From a checkpoint of a small transformer trained on Wikipedia: 44.8M parameters, biases on query, key and value.
Each number is 128 + 24 x the weight over its row's rms, rounded and kept within 0 to 255. Layers, rows and columns count from 0. Numbers have three digits each. The size before them is the row's rms in percent of the matrix's.

# gate: layer 3 MLP gate, 1472x448, rms 0.13, rows 736-855, columns 256-287
# up: layer 3 MLP up, 1472x448, rms 0.135, rows 736-855, columns 256-287
# down: layer 3 MLP down (transposed), 1472x448, rms 0.112, rows 736-855, columns 256-287
gate736 100:158150118188146105133129134153178124135121107126158121149104121140094123166143108145097157099121
up736 093:104126124087097097131126113123111166129139160141144112095115141109156124097148137134143125145146
down736 097:123125127109083150091056139124126157096128128105158116103137105116155094130106119074174128133116
gate737 104:135107083123135133140120142131112119108133133141121191100149166155119130147173156130137127087103
up737 104:148145171146190148122104136120123126121113112168147116134131156144097111140113126102120142143126
down737 103:127101141118143153127131095172135127123106112099130156158139140141081139183138124123121080157129
gate738 101:102113150138139133100159121100155145168080157177120131140127122136095153162094135142116128129096
up738 103:119130142138134126111163129138103116113081130124107122139132137121112161134088098137127139147118
down738 101:125120123148132133055137116146188091124106177134114111107117132135163126134150131113140118083145
gate739 090:169159130117161128156092116140090098136127117090158168142126095136100116140144122142117173118125
up739 081:107111147153087135143103105115134123115094148140128162134112136143144098129122138080138118179120
down739 090:148154124155121137119150115118146137118114141117147152108174147123120155068148100087097131118069
gate740 107:105121132122159109109120123137131149085143149155151139098128149142150138115121089058157097133123
up740 101:122148095120123147122116158131097145122174141130122132173098131143176146148146146094158087125113
down740 103:121069092111145125166128146122137152121145137118124138139107160124113160123138121131167095139137
gate741 095:108111122135153132138160131109174123146109145116088117144088111137128172141123114112124135156097
up741 095:099150100149138100123101156132135129125141161133050080116088119126161117142123121101123083108160
down741 096:121147140136120151117140132132141170152153103121179122123118110123147163147132105120163090130150
gate742 104:104122106121148142099104130127141137107135154128122100118129141152187126149130142149106143147115
up742 105:109113111154126131118147095133139106125153134089093113101136102144126151140174138162160089101142
down742 103:092150109164118119115122100118109093164104139145111110144100134133130136096144122119136125157097
gate743 091:101153093137125159148122084148153101130137095183132136126140105156165160140111131128128094122132
up743 091:135156131125120120152138088147138105156142127157112090143116138117133096101154151096147113126125
down743 097:103155135143141110132113168176112098085120133182150099095178086125130122166149163117164116124145
gate744 100:144152118127115186103156093150118110173135101145125154107164133112172104178117121095173149121128
up744 102:127135153121168136101146063145154109120162101133155170134113108076172111110145146130117126141097
down744 102:136115116124136090144136175130156116062144123135094102163112165122101123146128161112122136140144
gate745 097:150141109123137167082114145137148140131161129155143113084132144163134124129123054130154140138116
up745 095:129111120132111133123105070164092123112121121101119133120137104117157142181121133146120112144146
down745 098:114118117136150116152148105128115109120124139118115138140156104162136110103113153099147131172150
gate746 105:107140123118152132102095131147125119122124139142139130169104112096109145080124145177106145118100
up746 100:165090089131118110137156150118151124136122142088107110075168145167174119160142106095142096126157
down746 103:123150084177103120128140132101091128144131104126137140055177092130174172174128139144124118103161
gate747 101:172112081144146114176146164093147147119149086129143147109145120168129165108132144123111115094104
up747 097:139145129136122133158141091142123135184140136095133108094121138103091125139117111151163131157135
down747 097:162132145146116175154113113143134131082092176120157147135163118130122116090135141137164145142086
gate748 102:154093077127123087133112163143178124121097093159104116115152118137134170143101113128130190127091
up748 101:145130170095169166097106126088115135125103137145129101117127138087103148114194102139128146171127
down748 103:145151122148135174136127149095104132119151158140121112177140105134102083189177179154141105158165
gate749 110:157161124135114114169141096144104123131096156130141169124124116128157133108115124117137072090116
up749 104:097115137120136121115124109122147105167114152182168136092114126091156146114095129149158136071143
down749 107:114149110126147135133143139124063145121112149117119137083135131137158136126136152165124082135160
gate750 104:109145110161087082082161126110125132107113128145146122138157124158129127047122135147101124109121
up750 101:136158142119174153151136103178130117129161152125148151136116122142107135120168121109099117114153
down750 099:121103091090144150141130130122116130149122142126100131122087136158129107132119175080105129105156
gate751 102:143116142103148111112139142149116135113143132110121155166142129140126169104148142169096095140173
up751 097:130131095165104101140119108117127135123098102149141096077125136152133153168128139105119123131121
down751 099:124098068127151130125091125130124135110088133106129144144106117175135122175125111128118092107101
gate752 092:164135118145107133107144119163146147121097113133100178136109093137158131168136123095094109095138
up752 083:105132132072121119149115125117116140113146120134144117105142140084110149074151101098137128146127
down752 093:092124109117125136084167140104093125121139104101140092146185154106117152112121144173155147155102
gate753 098:149120142122115148115113131134137132150153120112117142119129169134155133104166107161121155159105
up753 091:134140112117157151075150123150101096146167154121162133140114158119171151139145146109130165118128
down753 099:151119099137135094103155143123130147077146124129143154150160170161116103122130115095090132126135
gate754 095:140126160128156114157135095109089172111115124130174136121133103118135110113107128170129148114155
up754 096:102114161133158128161113105116089139108113094126169152142156093147169107112116150133164156122146
down754 100:152130135178166144155100115119114163135114117107136118161167117109152116107100162108129165110111
gate755 103:103098103106153149101092136123133125128154172134174143142087134149153135145093114127172119146155
up755 098:140153152160130145149158135106139146131135058103174120115167094131116108129139120129118160134123
down755 102:156176152118127143131108130163140084123141115111142100112140085119173127152075161147158145132101
gate756 100:152187122121120119134130125106167156119122155121116134109111143126099119127134095157119102102079
up756 097:132111153155154126124139116140130076161160138096132114097137172099120173146150132134127088133102
down756 100:168111083121130131136096138119116116121110100120163099112066151099110114126121107150097101142128
gate757 104:152128121101128095119133122129155119116139146106130140152106129130128131143049143141127118151119
up757 103:112130114113108172119111125138168124134135168186083170155132165095145150123133129088114165154125
down757 102:131129106123136146142098118175144121125160123120152156095128170133108142114153128136145177185080
gate758 102:161097132137119128116095155114123117154133117151145155150096163109150117159139113172115138114138
up758 111:140099119169116110100153142112109115178123126131089108110118135099186129132150108154148142140099
down758 102:101188096128117106121146137119132122158116109156143121079113071126129096141108125095112139076159
gate759 094:103089169103146077143142121150140122082084130144121156124152172153120077127081127149132089097116
up759 092:120149135149150163102117129091093181171122105118148108135133113104149145124175128089094151146141
down759 095:122119087142114142137111140111089137111146110155128129151113084128083162110129135116148113119162
gate760 099:121132136153140142101157116172138122138129118093072132103117135113097114147099136134112091124093
up760 098:160127121181131163068135142109152156127167137127131158113145128100113133139138103160120148123090
down760 102:139144120178140123138117115144173146069137146115219120113086152121127134145126083140124133144116
gate761 106:141139112171092097143125128147159137121113190142124147162151096106130133152116092129087126125148
up761 103:150100147097121122134146126165117147141118169128158149122143124113135127103138134151123120130127
down761 102:143181080129118166120126110128156183097097181131148135125125128155099107121166129112120130118108
gate762 108:129160142117167111114154129108112149104104133115123120129108107118126096127151154199118151156119
up762 110:154118120137107092126128166109126115124096164133091125127196143137120115107125112115112146122119
down762 104:165159175136113149114141138118129101176117127115140150153054113115155152124117094106142154132103
gate763 104:110115138082143118117153132155115137086119127116123131106117109114127099116101128173116122147163
up763 107:098142133099077159083137146156142139116097153096123171129122129167090140162108160141106110128116
down763 104:119104136121135138076114131128188102128113123121116130109145129127111130157131077083137133158108
gate764 096:144070099117151148131135156164122121118134097121173114083137132166093134148142154158124118133102
up764 096:136151112117141131146138094138102132110116130144101100118147117088143087146110144125133144086120
down764 096:134125120114162135080169157109119126149138144139162107119116139108151139122132111115062139197097
gate765 093:169165157111075072141146092144094123113136187147091128111114105133087106159124130124114117128111
up765 086:117092114163146142124141144125143119141112105137120148151130166107158177131125118118124117121157
down765 094:098135071142128132114118107153136108191161145095129163106140133092125121124157133106168141093169
gate766 108:107095101156140152112124132112169121089148142125124193117120086133138115148158098151120155180125
up766 111:131165146130149152142114127132146123119138086109103128125137192109142127129135149101114114069146
down766 106:118136127128112141119126104165097113133083126126119163116097107113129140084130129133153140143130
gate767 087:129157067135121108089080160151129147155154195127158114113182114098136123144146101131110152119121
up767 082:097129162096133149170183146128129089100082087125140143118137107152150140098140165100139126159104
down767 093:165151125100141105167146113122076140153118111128085134100125127152073142095138159144137140130120
gate768 104:125152189165127143171156125126105119124115145128152157128120120111151120095124156200116149118159
up768 106:104183192177171143156114124103135094146140156119135190100146130114177132134141200148172146120149
down768 102:134078150130115133085122133121158126136105135148170139108138115176108112133112129111153111143130
gate769 104:149126141176110157174134137120083120180055092096133126118154134101126119114124072084101109133139
up769 104:131163166133111128144125106121153141045156103128156126121170145130097162149124096145125136147111
down769 105:145131146162114090112082151123088170107163095133128120152085180100142163111091132140175096108117
gate770 102:070138123159121151038107112105135156103121130120163113147125108141143130112137095114136121136114
up770 100:124100124099161118125140130109138135130122176111150114112149111116098105129097109116124128155103
down770 096:124143126133136038120141158115139105156184132121101146093141110101094122137118169128122141146121
gate771 099:123140125143134126183123107149103155164107102121131176117107102126137168143116138171114149148093
up771 090:146106153134141120110126112109119165150157132151143128168133124164129107129153104118128123095114
down771 098:147124161134120119148160118129121127121187110120165128217111157109105093090121136106126103092119
gate772 107:115159106132101136124146094162143121150165147144114146123184159122121146125129151149130137139137
up772 107:148104193129148067142133139111110176092159128143130130118127110106108125148170122175080128156112
down772 104:139115108183166129133112093163133105104137139144161086127098100120123114120116142149101114121165
gate773 106:117093156096091135122148144140126110120140145109105115142129137092141140134142129130127122102154
up773 108:142166138163151119162095111136132142172083101181146130131114113081140112095130136118140161182118
down773 103:098096110165124150136139136109166133090139114135153103109149125125129139154135148127128166124132
gate774 100:146117087134134131066117126129169153160145102139140121127152176159177152131094141114149125152123
up774 099:089139155143127135128152163155100098127162155140138118143088121127107119111134147142134114147155
down774 098:125132083116123139113131101135111124087107179124135099195121112137163144133130151141157121106147
gate775 101:136103148168107094103133128175142142142109149115113116156132085136129130137105107138139101110113
up775 101:119180151108131144157133148131158122152134166132106144134108153103100147163105122132135118165124
down775 101:141160136119136125155169140128154117117119164102100121104119139116101111195138113069156131184144
gate776 103:175113107133120124078099103182117143119110123150097117137114108142105133110173091114107110137175
up776 107:108126159109106133133090139121095157122109132128139136144108149133147128069113098119089122152200
down776 101:163145127136096125123128123171116133152082096140131174106126138126135108132095140128149166122167
gate777 092:152137117136124141142120145097136143132163112124132099131138127136147115131107167116100164115116
up777 089:146152191091150170119127085130132101081162170093177139132119102151086131129160135157150121147119
down777 097:122125118160152168143124106109150162103137115142137152162106094158097110132121093090113083121128
gate778 102:185148096092173145168139134114169130125129153114152136111105169145145126163100167111137183157097
up778 099:162163168120161136149163129108163105121192129111144135126113133113106107114108123089113179152039
down778 100:153113171105124158146107106106125140119142108095076110122061147128113162168136132125120121141131
gate779 093:103154119180105119121078169115131145176126149095130127142129096165143124108136164145109121150139
up779 088:188122125107168127161169082161128106099101127117137111104137180158129104142140122118151133104135
down779 095:156132134115183191121157095157118097108123128120143125106125149109106125128121159144107150118122
gate780 104:117123105116140128127123104133166164133129130167155139112126167179140113127112091126120114116139
up780 104:126184114125154186121113123151138136134127113139139161147105124051139135126158154077127095129085
down780 101:103100119137148165116095094119100105095114103076096131144136113136157102143105162160094107143157
gate781 099:137151094112131117111082110119140125107134118176129142084082106114135107167117114117155126108120
up781 099:123167059124129146131122147115085149132109151137108150122103169107138106128103123107100129144117
down781 102:099143151111119101125075155110123114118156175138109119081166146124131125120109135169139096156076
gate782 114:170134088126124120103128119114118163161149079108121132133134159128133105124115136129151139157108
up782 112:076108153144088139156111139151125116100113118122119133131129126106145138126146112115101118102120
down782 110:113104141134118104115125088121114134107070144136099154108112170116169222143158178124105130131096
gate783 106:137094114129094152136122117146154132131111171153173113143122137156196187115163132116160114195112
up783 105:091131097107139133117100142097118087155144109140105146063148103109114121129136095143127141093132
down783 106:148125187115155115109123118171126104109123105119117130109094135140070103138125143130133111111118
gate784 103:131139089115153134129132156131149099113152103174096169115124119145133107105151087156117155121135
up784 102:125169146138166088155099111110104124132160141139190091155120116088170145119115129151167126146120
down784 098:113154095160108111177134133129147140133132185089111109124113143116165112139126077154088152115115
gate785 108:134120129111142097105155068134119184147119144161105112120143063153080164150149138074105150155142
up785 101:146113142115088133149121134145121142114108094148113152080142147123181113129105145114127070119153
down785 103:157152124153091122167107136125108104149102155134090145111134108103152136138144159082087146089153
gate786 105:156175093151130105145135094134084138101148142101128111138123112138149140095119104163114143149206
up786 112:107113120125118177119119158117122096111118166104141139108130145124194095148081125080183102126061
down786 105:153125148163126146081095142109156092141083135135118112110115152134076144111099132086158123166110
gate787 101:141151129122108156143140126123115123139106114112143126083139131119121127140124139155160157138137
up787 096:100088136138170110098130130121162121118136140142149126143143123143168145124127127120114103118110
down787 099:161115122057128061128108109118106126148125114158134109174131109140165143149124182098100117115149
gate788 102:133092090163148104170176142106124171106116119116074132156157120120109104119137118114140116121139
up788 102:146142110109130120109121142101116144140095144111104097106140139138117107165115171175155150130106
down788 100:161114115092112144111149167156161178119120124164115103131116168106113071123116167071128123156140
gate789 111:168139123123119120146126133148090083116138127114150152126125149115137109106132140113127127163148
up789 114:080107124142115146105143122115130137116152111117130141146135116090126146155114161162132144085109
down789 111:145137131115143130074111133117082159138134162080128148141112122116116109112106099160140134119106
gate790 106:108106172098128161087124176126117141127163111118109110129121081117095160108149105132160144129140
up790 110:139136131165115035176139148124088100119114111132112154119172127127127081136121119144133095136139
down790 102:155161077110127133217138119143123114134116131125167144137110149112099130132128138136096088148091
gate791 100:127135095130112114110111115128198097127210139124146125185145163114136157153103127138087130121086
up791 095:116116144127165096125142119130131140091092117122109101158147121135133077111130099132113133112137
down791 099:116146135134141137129170144133121147111089115089141168122156112161127137103147092125143171114132
gate792 090:136174150113159159134123161139109162119114130084132173158123139155146166134116111143177148105137
up792 089:124134117182110173126125100117134118196127129138137121103115106155156113123154136122121120146125
down792 091:150116100147089172125120121139156123123136139151101104141138111133146116144103132131121136164133
gate793 103:144174126140090078108094135141124105147150153123171126135149141155136156121109125102110121079112
up793 089:128162146113115133151112134120137161097148171133135125147144085107125146121074124145104107117152
down793 096:143176168144137153110115104093114123160154134146163143156156124123131116116093131079153109152126
gate794 101:121126122150110158127092137138142110156114100149089107088140133144103142148168127145107158151144
up794 099:148110111119119134125135125100133134174136092159090122083128154137087141125152107126144120132200
down794 098:107155106134105151123134090094127156101098094139114086093065113122130141113141161111121144123117
gate795 105:129124119138117138115159158150138114133138136142149122117132110125160148134132161114102103182142
up795 111:115121115136148106133133134101117094145127162141143117089158148128134139148080121143135187110084
down795 108:122162077176146127133148082153149135163145140144199142115129096093151123088149136101115180109126
gate796 106:100099105112137182135112164112146146140149172126138117091142125184134152104125148139143101136076
up796 105:128138116129107128146116109141130127142122130146129112144117140120121141164162097094140108138159
down796 102:164099123110135131169137073116147145126131158128105123140104148123126173165125128103129164130152
gate797 087:124118151162115126129118153162107119171133129143152100110107139095134130147124131080124109175127
up797 089:129145124110152153099132127093151141076128152130109116152116108157083120132132121186120125122125
down797 103:117069083117083116097154109112148154140143128108122112130117108171136106136143119153132152124142
gate798 101:106146093120093140119131121170069121145125133134175101135084137109165122103120121120123147154115
up798 103:066097101122122157113115115142117144130127125111163101146134087103134140130122118093127137111108
down798 101:133097171141156147133149058185125137147141142141135113120107097136107135134132105139126115122159
gate799 089:126133098131125116130104155126139128151141124111141134150168115094128144125142143145124140117156
up799 092:115149134114123131135147149158116171121148088130149116170144145121100119125139072136117154135137
down799 098:138144147127142133166116115121174130149127126140142123123146121126100144133115093142153117119163
gate800 103:174147118119140141169157124150132161163107152135129144129084131170120134148100106139166119130116
up800 104:112133093153120153165114156123152122124140107093131137142128130152133122117092158064141147120107
down800 100:139130115146121094105134137159150120062156127104144150201150132150128138137095162128082137117101
gate801 103:125130165145125105149180111159099120123102101175149143114159085139122142105172115135128123154115
up801 101:106116123112150136146083122135169136139194175117105129160108151089130127130116112120116154141127
down801 100:143112096130123148144113174144115134148097123113135188146124099068109072120139132110148122156155
gate802 091:117185116112155135147093153115124129147103145188102117129145096132146154167098130122080132129128
up802 088:099060134134167125139157120140112151123136126066133145129105177109126093109179113127171108105133
down802 097:090101137101101126105167088157063117111112139080119140112140140093130117124121138126110110119161
gate803 101:158203128132127123174145067148141150078122116111163135092124130114137168114106163153158124120184
up803 103:106127135101135169098119131149127133128154154118104136135146151154135085153100103152170157130088
down803 106:105126118098106104103114133128113127179123123111115136162126122170123123079107132095090149101108
gate804 106:152139179138188132125124139145162088115130150101191107124122113158133102123125110133137101148156
up804 108:133126149146087105116168115145123124097124110132111140124094132128135114125115128126167123101170
down804 107:097112114167099123144155123113131148113118145156101113114134108117141104098134106109144135100173
gate805 105:128147116146082104150153113149131118153128177083136177106139119128119135141130142108145142148123
up805 100:092125118159104126138143128143129133157157092152105142153099116112100129086113136127137125109102
down805 098:116145107137150164131074178111182102107143147124100156121148111097166155107154085113121082061112
gate806 103:136093102122124117068116145135154119143093151137144167105114139119138120129165124150147101149149
up806 107:157152140126115111075104118104169114147142151131144135146102125108106159129169108136149119105096
down806 104:143113132148085147110146138137146117123138137124144112152133136123147145150137112129114144133117
gate807 100:161132125119152114153085087151132108077115144128137141151112105129123168116101148145170185131124
up807 100:115119138114124117137125162120122120125125112136113125112117134143113136123131150082104107139169
down807 099:114154129080145127122123143142111164157127142125141138093115136089169118188140174134090109112119
gate808 085:151095135117173168099111141162142102096118073155104060151141111104167129135142099123148141109146
up808 090:125140140119140097118159142121143139120108136128148123103172119087081170131111114154168112145117
down808 093:172130168077113170147133117161150086146103132154118106097103145131107165109147104115123148158175
gate809 097:105122112146145146121109154123139138085152111158163140135158137137134146170148167127139126127115
up809 095:129136067122098154143138175112157161126183095142140130103107112157148111139129122119108160107098
down809 100:117088089146183112148116136089123118092090080156122128157135129101099142166132070154146099123155
gate810 104:135119110147140126140115117168174122115151121125152098162157130099101095123105164118138135143161
up810 112:121158187112154093102106138114085110107080150139124130106122115144162169146162131119125123141077
down810 103:094142161135129120140131152128100107103164177102144111156121113157128128122132117124115143143132
gate811 103:158131145137115113120130136117133115118151084133135130130127157118142178109112113149104098125101
up811 100:118097164127161124125158109126155139116118159134145137121152091097111126100141156117098147157117
down811 102:093122150122142095150126139121160088097152119120090131090158150130142128160150110139141077127155
gate812 103:121119087113132092097140128151109137127150119097134138133112130163096141141113130166108140118133
up812 096:167133129097171119151123154116098150107097164144088142134154107129129158089158176107138085133093
down812 101:118106147066116165131140112143135123137071106116159134119126095089123146088139145082133124127153
gate813 120:163176146130123110114143103155130124123073144099149167064168107123101153096101155145129138107112
up813 115:099160173111130147150112163108066160099115115142130122096104160088113144095123147113152126141142
down813 102:124111102153136136124147143119170118128145143152121106103158153116128123099138095157092098125152
gate814 091:134151099093161154158152127141153119120164115148165139172108098105089119118182129103104113107110
up814 084:102090145169097119122104125120125146150092169099102131111135114150140129131127175147164147149153
down814 086:125146109101137166094153080132097143125142136131201123123109145104134107103153181182132166096150
gate815 098:081126148115151169107141126139144160115103138072112142139145146154112154127134169143159142124142
up815 099:118123135076099111171112113138142107142162120146139174121112120112124103193103167167080133129115
down815 098:133147114172124114122127136126158150146148121109122169146148126137150151140156134140166135146099
gate816 101:106110151102112152089115105141149089129117135152150153167128118117129117162113117100115115145133
up816 098:145118125117089073173163140141114144109136087135113125093126138149119123124125140137105140093106
down816 101:107133151112090075132137140130144146127123139117116100134142065109152131143146122123170116129097
gate817 096:188147136174123107116159114117121085074117157147163168137135102116133114111095101128122139115126
up817 087:201097112146095134099095133148105144171087125123071170113095145140145107149142158090148128136115
down817 096:123110087152085148149123145109146179159107147098115123083119169184114107141096134078131112119107
gate818 090:110126162157108142132131105127097117104152143138100109117127136136112133123156147134151081163143
up818 106:151141156112144137143105118141129125143124113136142159151128130111108145121136128125091166141100
down818 096:132114130105122150121122116111139168145141127101136128121129140122114174135122093067123145151128
gate819 100:101125136164076165099154162128116149140141117133130107121127155152105116129159100112116097135105
up819 105:137154158110139187086120099149142098123112132155150143136127158130123124082149146094137082186128
down819 102:124178089149137155119115120142165121147109145117158128112131100143163131164134143117098138126162
gate820 105:117112093161117124113112122136098114136134169134128153131106091163125150100124143093167146131140
up820 103:164153168094144120120128106142121114144131118125138170142139163105118106147164131124124069178102
down820 101:166151143156137099148136122147077137111154109174127103132127152134156140136101093173155134127157
gate821 099:148139111115152156079096147097114147144137135132154104113159161144129150141137123158180086111118
up821 099:149159129149161183099146147101129173162144107103158111130138118196133156181139107198132120120104
down821 100:162191141107172149096136086059124183146126144132127143120161156126133113120083100184138069070135
gate822 095:122150141149168140152125092126108092157155101147119135124115169130134163088102105098156096115166
up822 091:123172109142108115117145142136209134099137110108108122123111136094163127121121124146084118152133
down822 101:105151153158085125158120139122146079129149139101139163136114200135095120164146142115169083130120
gate823 105:147145119123110148075120132140075120140182128112151161128092123140146109119091125130158145112151
up823 109:085135170149131137113091144133120137111111093136120142105128137119068134142134064114098115156109
down823 105:130064135163146137145136130151123157134131126109087165121121120103128138091097139120105097153074
gate824 101:090150140119140136128112124119154114168169114141151068104103140137109124150110159086128108160146
up824 102:129139152122120145107138149116150112152101134135102117118086112123119179131159193127114110138080
down824 100:098105105118104118161138138131155131139171124129091149088117097114118121128144134150151120101140
gate825 102:128117103159162140142131142115089109124174117089117118133144135160148088105129150183086126179107
up825 112:167114128119146127113109095129094113122169126146121125147107151149137149089130133145112118179128
down825 105:148154143174129128119104080141106156119107130194162102149120150128131126114117145127122107114138
gate826 101:142152098080101092106146137113097106113112128142158096111157114110106117094138125118147101114172
up826 100:126127131103091091104132154138102119119097131156161091127143114127099123078110172113126102121156
down826 098:117121107148127111136137146122100161125092136152139150113140099129089136108162138144147129127106
gate827 102:119159128121161169116102077137119142127142096162126113088083149085109151131199143102169100126094
up827 105:093165084136141143139143148159126131146126112175127125146154119123121133089092134155137137139111
down827 103:141123119131139159107132151115100165126112105180140132115125079160149126117133152114123149130112
gate828 100:123106135145099127121117102139141165148130121099136138120126109129156147094121128072181114100081
up828 094:134139128101148128157103147128126114132148135166149120148129164109137076118114101181141209145104
down828 097:115120096138114120131088102126117131129170155151150149112113117094160114131110109129077148170126
gate829 096:125130120173144130106110173156129139122123166085116107151173103163138150132102162106094140131115
up829 094:110095125134089081122112158109097143152119136126154133081112160103167148141151107091144120129151
down829 101:130147158066105068155095133095131188121124129132141155100130118084089109128150092133137132132106
gate830 103:161154124156146101114151134150144106123127128107120127106125153191128143064076110133106157147177
up830 097:122172100136145120108120135146165130126118122135125147113100134192142153078090107105160155125160
down830 101:129153109175153116099147120139148147139079122150142097112096097106125099059118118137136114106144
gate831 105:097077181083145127064117136123150118145185149134150132136141129169184139090148157123096099140087
up831 104:135155126170126129146116111144135140146111130129095114154126140134130132100112131124152137140180
down831 105:141147120133115133138115117173140152101094127157139114124131116115094116109097139140149120193153
gate832 105:127137110096103147125119169125142119146155121124120104146116144147151121140110139127136143120121
up832 102:142132116163184122136134133120142153088129132156128144162106146084110107103128095171117091141159
down832 105:126136105149134113128136184116102125137109118115147179123160152105147167152138135122129104134144
gate833 097:138105114121144152142100163145151162137155139159119146072113098151119083150107113140120156098137
up833 092:106132125111141161088106138122143141103139147151133132095116107156108088123104134131103149134181
down833 099:153116131109163101132096121125157133117132115152125113082110118130141116132167101149113138064120
gate834 110:106064080119121172122106159151142120149116137078169139092106088139151123161082141134117160135128
up834 114:169128171115106097142138154112094142121122136158105089161084158098109138125115113133114110101101
down834 109:132153133113161131138127132120134133082177158135074152158132178128103157103137112111116123143137
gate835 104:169178154141159092112123087117143100099090165119146124128120116109118127124108118164151138123128
up835 105:192178147173133122113118092125145104135119146114169111120125092103128152121116135150126149136110
down835 106:115126183123130101140136096139154167107179111128100137136117152106123106148102120175120146119096
gate836 096:123134135092103138108113124154109133134129151092104058105166111128137102138117152169145123127109
up836 100:142120111165112144160146126094117121132110165088103107099092118100165124089130145135153118092129
down836 095:162140103144133148104116094115128123149093093109126074090127147145143152119084139100136144075117
gate837 088:100178105155101166159102108147135141141152100148140103119094138140164137170153129142154139111129
up837 084:128159110163108169157125121122129129135163103143135090129107153143147149153175120150150175115174
down837 096:108139119132144133134117111127157135116101116130145114136084165127127111148137100155131148112131
gate838 105:165117133121131113144132089152108139152129149098103161142134132142154096108136179148146103103127
up838 104:106104147140121170088119124113134145124148090169125104144083156104137145090112135101146157115156
down838 108:110132096166139131099102113150161108096121096164114147177093109073142154100139125112172156102122
gate839 099:133142115150114155128138126140147142124104161177100117132101158119159129113100119197122132145126
up839 099:107108142115117111114114125128089141108124102071122090132115107138114102132116129146112130116171
down839 104:141111101118120128111099146144111101129100122191155116142106096122129083126097125096111145138120
gate840 096:088134110177163120143153129086103168160170114138138135143169133124107106163100142140121094089095
up840 096:121143112132151110168144126102150171149169110129141155141140133093113114159113152151122092089117
down840 100:100131135121163134098147097133127172134134147137151133165149134137134116168133116146145109094145
gate841 106:126046170102134203109132116155101115108149118137081154166104128162141138127130116146161178127188
up841 103:104101179122085108132102120194142121139080110121116102165109149138119115102177125075149155112125
down841 101:148135096090089116132130122112124154156124138117125119123156108136168136144095121138140104137125
gate842 099:123120134175124149096127088119123130140114111110099117128129119101094131132131110123128108082130
up842 093:106117137153127149084080137124095125134128136131123116126084105119096141090153124132092128078106
down842 098:129180120114105131137089169068101153098140174171146123137104121142108116121131112144167104096144
gate843 094:153121189084138138125110171125090136136093105171162133126120144140131162099121138183115138104164
up843 084:101125127160108162113112112141141124110110156139046117114160132123096105149132131144096116138131
down843 090:126138115124128124132133123155151138126112197125127146104113115097111139120100114121111137077130
gate844 104:141103116122123117124134121142159147165099164120151142128174145153120162097127157128133166090143
up844 107:106142124097111154113124180135108123151136089154139082137077141073191107180107095137124109139138
down844 105:106098080079150130111085178114103108096125112100142145150142149106141131147138131089153107132110
gate845 094:140113151105088091126123133141152105173136165129143151124148150125125122099138153108094059151095
up845 092:130140120107097096149147146134167117128116161093114109084138114128142123115105125131085061133129
down845 093:131163141158132091087106117109114133155143133098106130136152137169139152142086127102131152117156
gate846 098:144147127144110102068126131156089152159096178114140113097151119142105135109126132125107097099139
up846 096:124152113120108144091135143136121148115109135083143110099181097136109137122145122135113127102140
down846 095:125188148101115107105161139137125085110101161123135128116101160156148147164117156106147156111127
gate847 106:138112109109146131095155097137118136111160155090153115144100098105097121114099076116154109144093
up847 104:111141100133104159118117130109150126136166100100147135137084116156163108134138152088136137126078
down847 102:083154137091114099108136158116144144152126139088100118127091110110115104142116130150139180182104
gate848 097:164122050094110171147120120166118145107140140133161109145097087158128141152116110093138100132155
up848 094:085119176130126087120139155117151099123120111131093157116138159094119142110141119180117143112122
down848 098:114104188108119154152126132086130121119076120106126140093173115058135146158118128189118137167058
gate849 098:101099120121176117053094112165109124111121143129137129126129133131145151105120104125158138119187
up849 105:164127117118103128077081110140127139107118108111158128102135098096141091121171093101119132099140
down849 101:110131111092142100137132124142159114182144135128133132105116134176151109129156098127162117104149
gate850 101:097147083104141142161160123157186137078119118134117131111115080140116127121135126142131118141098
up850 092:110155108121143138122179127161135143119148081145132087182145129130170122117106103147157116119100
down850 097:080152098088145111112149128185102109143099116131129087144135154160100126084129170138152161137121
gate851 090:134154145124124136116204121105141158139117107107148112140127117094105107137102114132123105167130
up851 114:078086129126135156127156138168176104155158125156103129136173087138119113145152100140124123111096
down851 092:173119113156139151121131127148169118098151129125094165119147141106154099119159110123134156144160
gate852 101:085130152146132128094105119148172172129146129088167176176121084081127140120148154131146151145092
up852 092:134140097124110140113137133102148097109133172131121082102158175130153110135194133074116134143104
down852 098:139096094127144116130168130138169108111132119135158140141129107152131130147145101122178150106143
gate853 090:131119108115155125153107102109082144110131159136117119121153116110120145131139148139143093103108
up853 084:126110134140072133099162136106159118119117098114118101151081133130129115100115087162106152155103
down853 095:104139156140133183106131166155139126167137107141084143111132127124150114107134168104106150108098
gate854 082:159073104114149133129124111130154135110156139155130132150129124135122142138138100070134139123146
up854 086:117123104100114109108117109131177133126161168170052106180118115140106158149149125123155128143146
down854 087:118156109102115159137145150176074114134135093113168113162083120083122079105128153085135102130124
gate855 102:138172086128170140134138125102119111169136110112097132150125095143097084079096150133130107142140
up855 100:136131170122124148090155134132140099112118125139130128103170135125168119215080101142153116117133
down855 101:141176145131120137122067162153140096116136155104117106115132106123120133129135101135120160118142